From a checkpoint of a small transformer trained on Wikipedia.
Training: a variant of Adam for these matrices, 6434 steps.
Each number is 128 + 24 x the weight over its row's rms, rounded and kept within 0 to 255. Layers, rows and columns count from 0. Numbers have three digits each. The size before them is the row's rms in percent of the matrix's.

# layer 6 MLP up, 1536x384, rms 0.034, rows 694-719, columns 256-383
094:144156128107122120148101146155144106102115089142110177140107162081171107166120092104158125114095108120082153130080162152158132148146100103135122107129147128106155129116131110127136140131154106124122075165174138089116082114148108173097136126133146152084134125079152124103135107156111123110151131122148135125144144131104154190145144128101119098136151098124169122121147119150131133088113
103:121101123120129108124116150116086157121145116099150119117092152167130097151145070137107110150131161137114160133137136095107145132102130112132122167147130102135123133117127110167143116108144124073159129147120153160133146119087183090104115118145132118105130144085150134141112143125104119139112067148108155094136147141189142163130136140140111148117128086106152122110128103102122133106124
106:092145071120118187076121084146109149158134134121130141102165140077107134176137134148127125143150133097126141077148140127130135142122121091160095148131116154146130091113130153127145107104183119095157156121131137108123118125110135138101106163130152113156175121169116141103103130122105091107139129150099128100145110144146147109162169114120129147141104144133125144149150124154117142114090
102:132088151129101101153158094144132118116090131083159148093124131095127129077142133187114120136156175117142095138110135079092148145146113157123071118139148164139159125144151127177089128192129145107108164124127155133143134175132165098108120138131120142141107094148114129122135113117114110139130102097139124137143156122125102121155121091122120121126147153085133130096147166112153126152164
087:071161112178101132155107158171132136119119113149123164144134104085093139127115099150116119148137123145101101146138083138124136137137188105104116179104107136124139118128117054156145157096113068119133118117133097109197144107160139090105144092131119157128122109128121114147148122092164126119133122134128129082123119128148117138119135100102149156075139131113138169085136120114102117122112
092:089122064139112146113130136171125142099146140149167097162132128137147106117142124209071109114106141110095123094138152107120120101113198101152125109142125139154112109130126137115186104099127144097138128143098100089093139146130147127124168177105135097125119102111115149181086101161097094148140072135141105089173099123157142166141109120098098137100133132111172131143145131132112164128134
100:149163077145116142132134100124103077138093151110134095138107134130077104145126155133173121105173146124125132140151144114108146116141136100119062111136127108068102169123120125104158125115080124063117119132163097118076119173169164138146118080135167112065110135143103087156110143167148110141134072142120140120134140136149158159139108149148168137159137096130107184117124124115127135105136
105:120169143150138130109152131114133135150095122148140098117081107134141144121068110144154090132174126118122083128087126096101151134152086098142118164181142129066130169121136097102108081073131120123145161126126099129104142121122159122112137145135147085151148147104161141122110149138133163161091153107171113144130129140114107168131147134139171134137125133091129131095127160090118142156183
101:097106081135140125117085106148138147135119099147141095111134144127153108090094116128102146157132147109125091151117130137131148138092133162113151132174111080147137133117133109157132148109152153129129140116159128127125117148159111129118164110114154092085113115093133108087107145054126134116101084138077123130141156117167105178135127107135148148136119132082135136122146148086151141113119
108:122107130134120128149119091137156130109154121111104111142138118119138134135123110114142154109116129131135145096162135080115114085151121077103107116096090073117125132154155123169162120125156176175121143174114112096145142139137143159124118088150126148146148119109131149095139125152147145140121102194137165170108124143143101145153168126104115159130123142108158131140170114113110064074123
096:136117151114142142090127149118102144105091133128077095112119148110127138137127085158123134132133128148113139099135159088135055124156058085111123143134097144134098149157165097128130176159107140114149156143147133125169142147130125130139130118134170146102137103099116109073065160066150139136103108105110168126114103149163116138144128118133104109124142153119203119133157094120128092111140
099:136165117152121139114157121162150096131137164114196167115151097089123120112167124159142138116087120106107180139134103132113109107126125117129120158110159083143107135148129112122136119166129121145092110132130166086093129141146117175140148145141117155150093080163110125130145118157101113114140130102138127116112119136109120172141140145149123107136141134125171155123146086119138104106140
098:094100138153119137089138084182157161125104137131074125128113144121119106155158130163118139128124123138176129106148084140077121149174100117168101125096069154112150103132158088159153108136153145137159137188161119088157134117148133147103089111148122115138148173082180162173150128116162145128090077130127108097147105119133145136146110144139114147105101082139152115103132158121118162103160
099:088126129137119137127137105108141102162094156121148124128079123118171106158092122142125119144147122165171114127140118118113122140134106120118139128117122156158088153131178115141130128119119148082144116137138119147167126122143140116087139078109163099122124111127114106076105109113140159149146108108145116109161163119092126163116098119135108132097083100152140124107103129101119143133152
095:115124088155096120101119131135147087113113117102147189164136097147087163118127147133155123161088138138112120100121127148131118131136093128092107134155110155114132129129153127133136152158117143168117146149142123147119191108101156123107146143160195146105206120160136113144143142124137122124115124144158104111120152153137145143138118126121147141156131149132139096129117094149134164137111
098:100130122140120130115066134109142071113121096134134123109106096090119136154131125129114116166134181129137133154140097144136038129107114137143151124107082114101103159162133122130177138126139118106119116099116105131138159108142099141140159115124162098094082102136143124138133145142079102137164157154090105164138117140173125165072131113117091128115128092124115135160139117135108142160190
105:072145129141088102087139111120149103111111139133134109114133126104127132122135098129153163161170132156090153147127163128096096115169117156152112180188116111151113129122171141151135097156150140117132131165114102135108151130154150188123124122111128111089140088121153094130123118106132151095111089095129109097130129131119116138125129123150123129127125108109163123109129146151127095129134
089:150105080102144110147140113098102130133126113116125162158106131130104138085119140129108120150128134122134121150079182106116161158140110118121110146123119111176128129110131171154100122124122138179156132106104124156096203108139135159137101168092137149183154163118180074149104110119100134132116102111125119151093129147087094153166120085169107069088123175113140145134146130087133127117135
105:121137088130160126144144122090116170134118120139122150136108107123094143110151144158173114134154124104116152125148168104140091110140080094098077155150129140109128123125157133132145135134118138113124142139144120123112166123172106140137116154121103137131198107159195147129091087144109096104104118148107116130166184144124159176187137099166122109105075136101134193094107143113139152126141
094:143167136181122112163141107095111151120133122138113132088129116113121113094109086080148125172157146194099132154121121109162142139124161112090115120188149155114115115121143116122110169096104124098115149120150106100126153143130130135127117113183146156103161126134123175107141134113111125121120181118071093132145151133156115115153098107172122094164124115133146126082163115141109100158132
089:155095127118119123130087142122164108129154165128154108114114169131128170151112115113150139102112133141132119106118133138111125129137125151124149114115175142127144142112124110098152102128155165155084180110121122125092124163117149106154165106154120146165169099124115176139092132148167127135116100107102121098106121138125075126134199138121124143158129136123092128100165125147172178090128
100:084142116096145148146112138098110168186106080181116076116137113101134086112119114120156121132130121114110141094154153121097080142143099122123114180134150148124090116110150078151118128158129156109150125126088124095096129133176116127122083146188140111165090113105129129128129107122150119139149111118146158115157140128160117113163129143121133152138105157090162118085195143140114125136111
097:146125142151151134118144119101129110134109119113127152172120137110114134095130106131148152110098150137100119135120109138122160135131146111155125155141099107095145115106159150151096150101090159111111110129089081091155164155149133102121128151176119173113099138129150176071092130151129139147122142079101161153147155140127082130121123169129134095111194133099147104167103129108085121103106
102:129140120138113147112159137117157095104112123153144123105085140108129120092101133143114106153123154143121146089113164125097093101130121113139127151155139148113114128107137164104134144133108141148133131149170112120165124135142128133145112070093130160105129132126081139176056112123131120162174153145136159137133145140116084141140103140095132114185129141131145114124095107123114059126177
109:144074113111122108112119155116106134138112123133133162165127132152163078151141099121125109110173158120082159131120151078154123108124121133134126162097127132106111135139129110096132101104125156133121144089136092131130131184155161129124138077095105148083160100139156177139134123157123123153132090123168166098152142154126115144135114147102130108143071161139145158126137154184125123122102
098:134113140172130084124170135122156090160091107134128100171128160158134148136128106119148118155103149147124131141103102133148103119109138148137147138127061124101123152121149065186151194125110107136138124127164132127192156120186135119146183144109135116162166167111171133077139117138117154115096149114124141163141130130138154124153098117099112102131148127126149126096141127106136135111150
# layer 6 MLP down (transposed), 1536x384, rms 0.0304, rows 694-718, columns 256-383
122:130110126106115101140062090141113134117164129197147127126145125120132118129121113089128158101122120149084122148121145152134166103190126097162150113106096137114150107100126136144114112122163138129127142139138151088138125136149117127136159139136129125073135105109152156166085147169096107138143125105160125119151129126168133163160110133133115107094139141146160134147141118133140121108133
093:106125143098146153113138139093123150155144156137140099119162113095119145075149133124129147142174107139156139146134144116142128109035117141102119130133176146101114102148087146145138104141114128116100084131133107166147124129144088108152093111120148130145110114113151128118134165154145131139095135141114150123098133030126145090115126099148102091096117109152161110120118139105107152110122
094:151112104116138106166132150072143114098102095103103087154085120114151110123080109083126098124111131083138108106149140167139133109032138149170154132116102134151135145107168143137130143126074145109102158178137110131121156165166144100112116119121146120115123139076104185137145104176139131173146107175124142129099118062101139128146078128127104093114135113129128153095085101144083098125132
098:141110099118139177162132108147101145152175107092128143114151114168144130130138134115141139086170114152114105133142119170142115136114160148123166106141109115143113114099112093172148084111118142110076119158088088126065098125164146169132122125083119154127116122129105178122142140158130134177145120102077167123111123077132124099166092116168109110120177147074104124112144099132071128136123
094:146111101056151131122153121127120145168152137133119096116116116158164112133172141095153139113174125127152160123154161140100093122131106128158155142109095096114113148142147148132116109174166163133102127120112158108088119147121142162131122189116136102137147130141169157104119112121124127141142124117132083170146082136098140120152092136120133137160101158099140081131100118136161120158114
085:109126177109171128148142147134119187125115100126122152133122117083085150132096091104118123110181087120143134144109102118098155116092147126139113124100146117107090130121070144116110160094105167141139150140091132129160096169081115096110116067171168118107158076164159094132132129075124170114161138111128149160113145072128176111101131151131129114149146103151121140150099164123180162141135
097:119120153116155125136115123129100118162152113123128155193178089097122154135130101108106172120120128140143122156069122172143129161146132173157101146063145153111147134089172137137139123147127065120125133119110139158083151128113164141139152147133095124109179101162090105116132132113153103141109117137127117126104116136118146083097095121136166141098144156149137090145125129129121190140174
102:145129140091134138129132135177102087106130114138133155167114155105144154114140138130113091126158120134098106140109075118147153144158131151114154120104146144075146140154141107068127146182050136150127138154117150152143151164153172135127142118166141120151125165156121136112139098124142119161159139126191163076134098182158121092121151180127076140119094157126109111144110074119134158122093
087:136140148165137135105077134127136155107142134165103147112121103169110167121126116089131165143165101112169145120098108107138125106014142134154093165129129076158140134096078109139124109129151138078122142137146113137106144119097113143139100123105077155104150129133141140075130097111122136164093141139147109125125131000148122127164133145106118146131133102154162121121134102121121174135086
111:141118140141094105134152151105123125102093146098124183095164105119126115121117154140141139117103127148144127132109124126106138100103167134122122114166117119120135111131171152160118125168094132144132156088136125122106136166102176130131119192134125150102159151138139119114150121139191152145141128092137144112091090093100113123122112097075096100137120149129130101153131118142093091155114
094:153157118103139107140149133164122087126139129130140115136113144160156095131122155145119157112079158132121117116149131150129145145145178127129156074090181109164139116090118154104130141146134113179100093095100127142106100131142109086132118104085122119085103123106106104113151167118099113134137133168123142157138136120084089095129147109092142145112105085170129121124109182137120115129134
099:114138129140186141139141155162132159137098111118071117100137095181141128100133108104125136160078103107142120118177136121112148165109134098120118119123166115136124154178143138112110121147112102145141103099116136105094129132132172132109133157093119139119163078094189085120118103127082162151161133111173170089121130111168151125167151106110138146118190135148120078114154137164142147104077
098:119126145132150137125110115098116085133105105130134115134110150115083157113146113106149105129113091111132157144115140156099121108157106167111129161120138097121163154140144122145136142138131135123143109156090177148163085141152160147161144133123137102150076149113105135170130137118120124075144130128120110108120126143155111117105144106183126161170174094144075157107165138100116102124142
096:141156129111135113101145173126151116103130180069161152155158143135131120095130141104165137132132174149124148144175145111161113115039110130128127155095118099123141138169151131090097124141107123114122144088127173108114145115166154150140129132130131123127152156151184124140145080121148097153149099123122108093141091037157122137128117113100095126121175122118149143168148100098131157127129
090:116143127143158098143098108145140128121113107123146145129165104094128124096140118143143130143118087173094171155133088062136116108145108137132127115092151143126149114101129096137122073117108147086171101135119126143118159130118120143127144095151118081115121092128135152119142109156172091120128123101136136123158117140135115114106137146128148139135140157163109135108124150114186116139128
096:097147134147109149140107133146105119085119104098116150185078125117137146184149112109099126137093116103147148172130107095143184078140101168101142137120175157174168099124136136131104140126129147097099134112158138170108060092121121089127122124149105165137134084125094139177107126142103151140140130156160184128155115142127109114145145142144099150143101134085100146166132115108122176157124
110:112084131091100095117138128162115103138117114161163174127114088069148089144097128125117131128180114133135121128123112122111146119135111114156132117121077099156123120118151094132123144101170164177102106142164134108078110162110104130145101113156131139109131137135111100091149122122124150159099141123102128094161156120104163079126120166132156129108113147141096133111126115136127112139132
092:117160096129131115110092144094141120126095149124134110141131129141123147114122094161109136179127153095132112131111118129101184127157156176179133119154114099151124110099165099092173138153136148092137122114131100157129131154083137135106141156121104163119080109110114147124132111161163135143106119111113160129112109104149140140117172156105104125132108141132078111098152167152096103129167
119:074059123108148112116109142141104164094087167126135103153120139136104181160126134133082142132143138099141132169128126092133149130181106106101170135118099127178157123123143119110113145089119165123129128128113116147133091116132122177134123129162094182123118145133098091138157120146143104163137079138103115184160180177131133114142114164143134142110129113103118165116091162129158102146122
103:120137145116124082139133148140143117079108120156116100107109104122082118107157131088126119176101111085136155169119111109126131126148127125086105159166145147095148152101139168141169160147128121102141149120133202126153141112118145154081158138136127139126142108127112089127156118110119107098131138119115142143135105150114133118094151136134112096151121097151136156149143087145112069155118
105:111155076123154116137157132122099158131128121123131133155130123127137089146141123116121147141172121135127099159104119116149120130159141132131108140144108150138091121129152138146105125121112080114168118135137107111148127071165095149105108149072119090094086157150152083138148149109108149138121144129152136162147151125130154129111061124143136137120130126171149108155082132125114074128104
102:112148109173163144130147103114135091082108133161153151150104159145169150142134100179150119161110138101123148136120104108108102133049121145069126081115165117107120121123109142128114125159101196133135116130096163128120151120097121099122179060128102111109131068119131146137087130165149118102155136084123124094126126026138081158135172070159136162100114147125167127138134142118075148113153
098:149118144114124107115106102155131123138104192104115109163097139138130095115106111139119163099117107053148172125122122142095163139179121113107139074107123091114073144119126142114144158138105107165105134113107125165189148087133143096160083078139101094155107081134116140126123156148140132106072162131153111121167145146081136126100158125156102154122093123117092136140165103138130131156159
101:104120129122147097143149158091132182141122130124160118153116187085109122082141147131151126109139143091145128139141189139117112108179108139140140122114102103122131137083109161115087087122134157157182151086116140128120117092137162152111159140094138117144134167106126144145143149091122122081142103179154153148105169144124152079121132161104133121105156129124175129129125145122152114146176
081:097181100103173127161146128130139108105113157117140107106164108155088149135105120110121134164117113118149073107142099133140152122000126123102158126162127145173141109162140139131126111134110112104130127132167109107117140138113144100088125124157141126111142147151111102145163139144143133075078123130106119109158147007151129133139129128098146127152149121160160153170119164111146108132117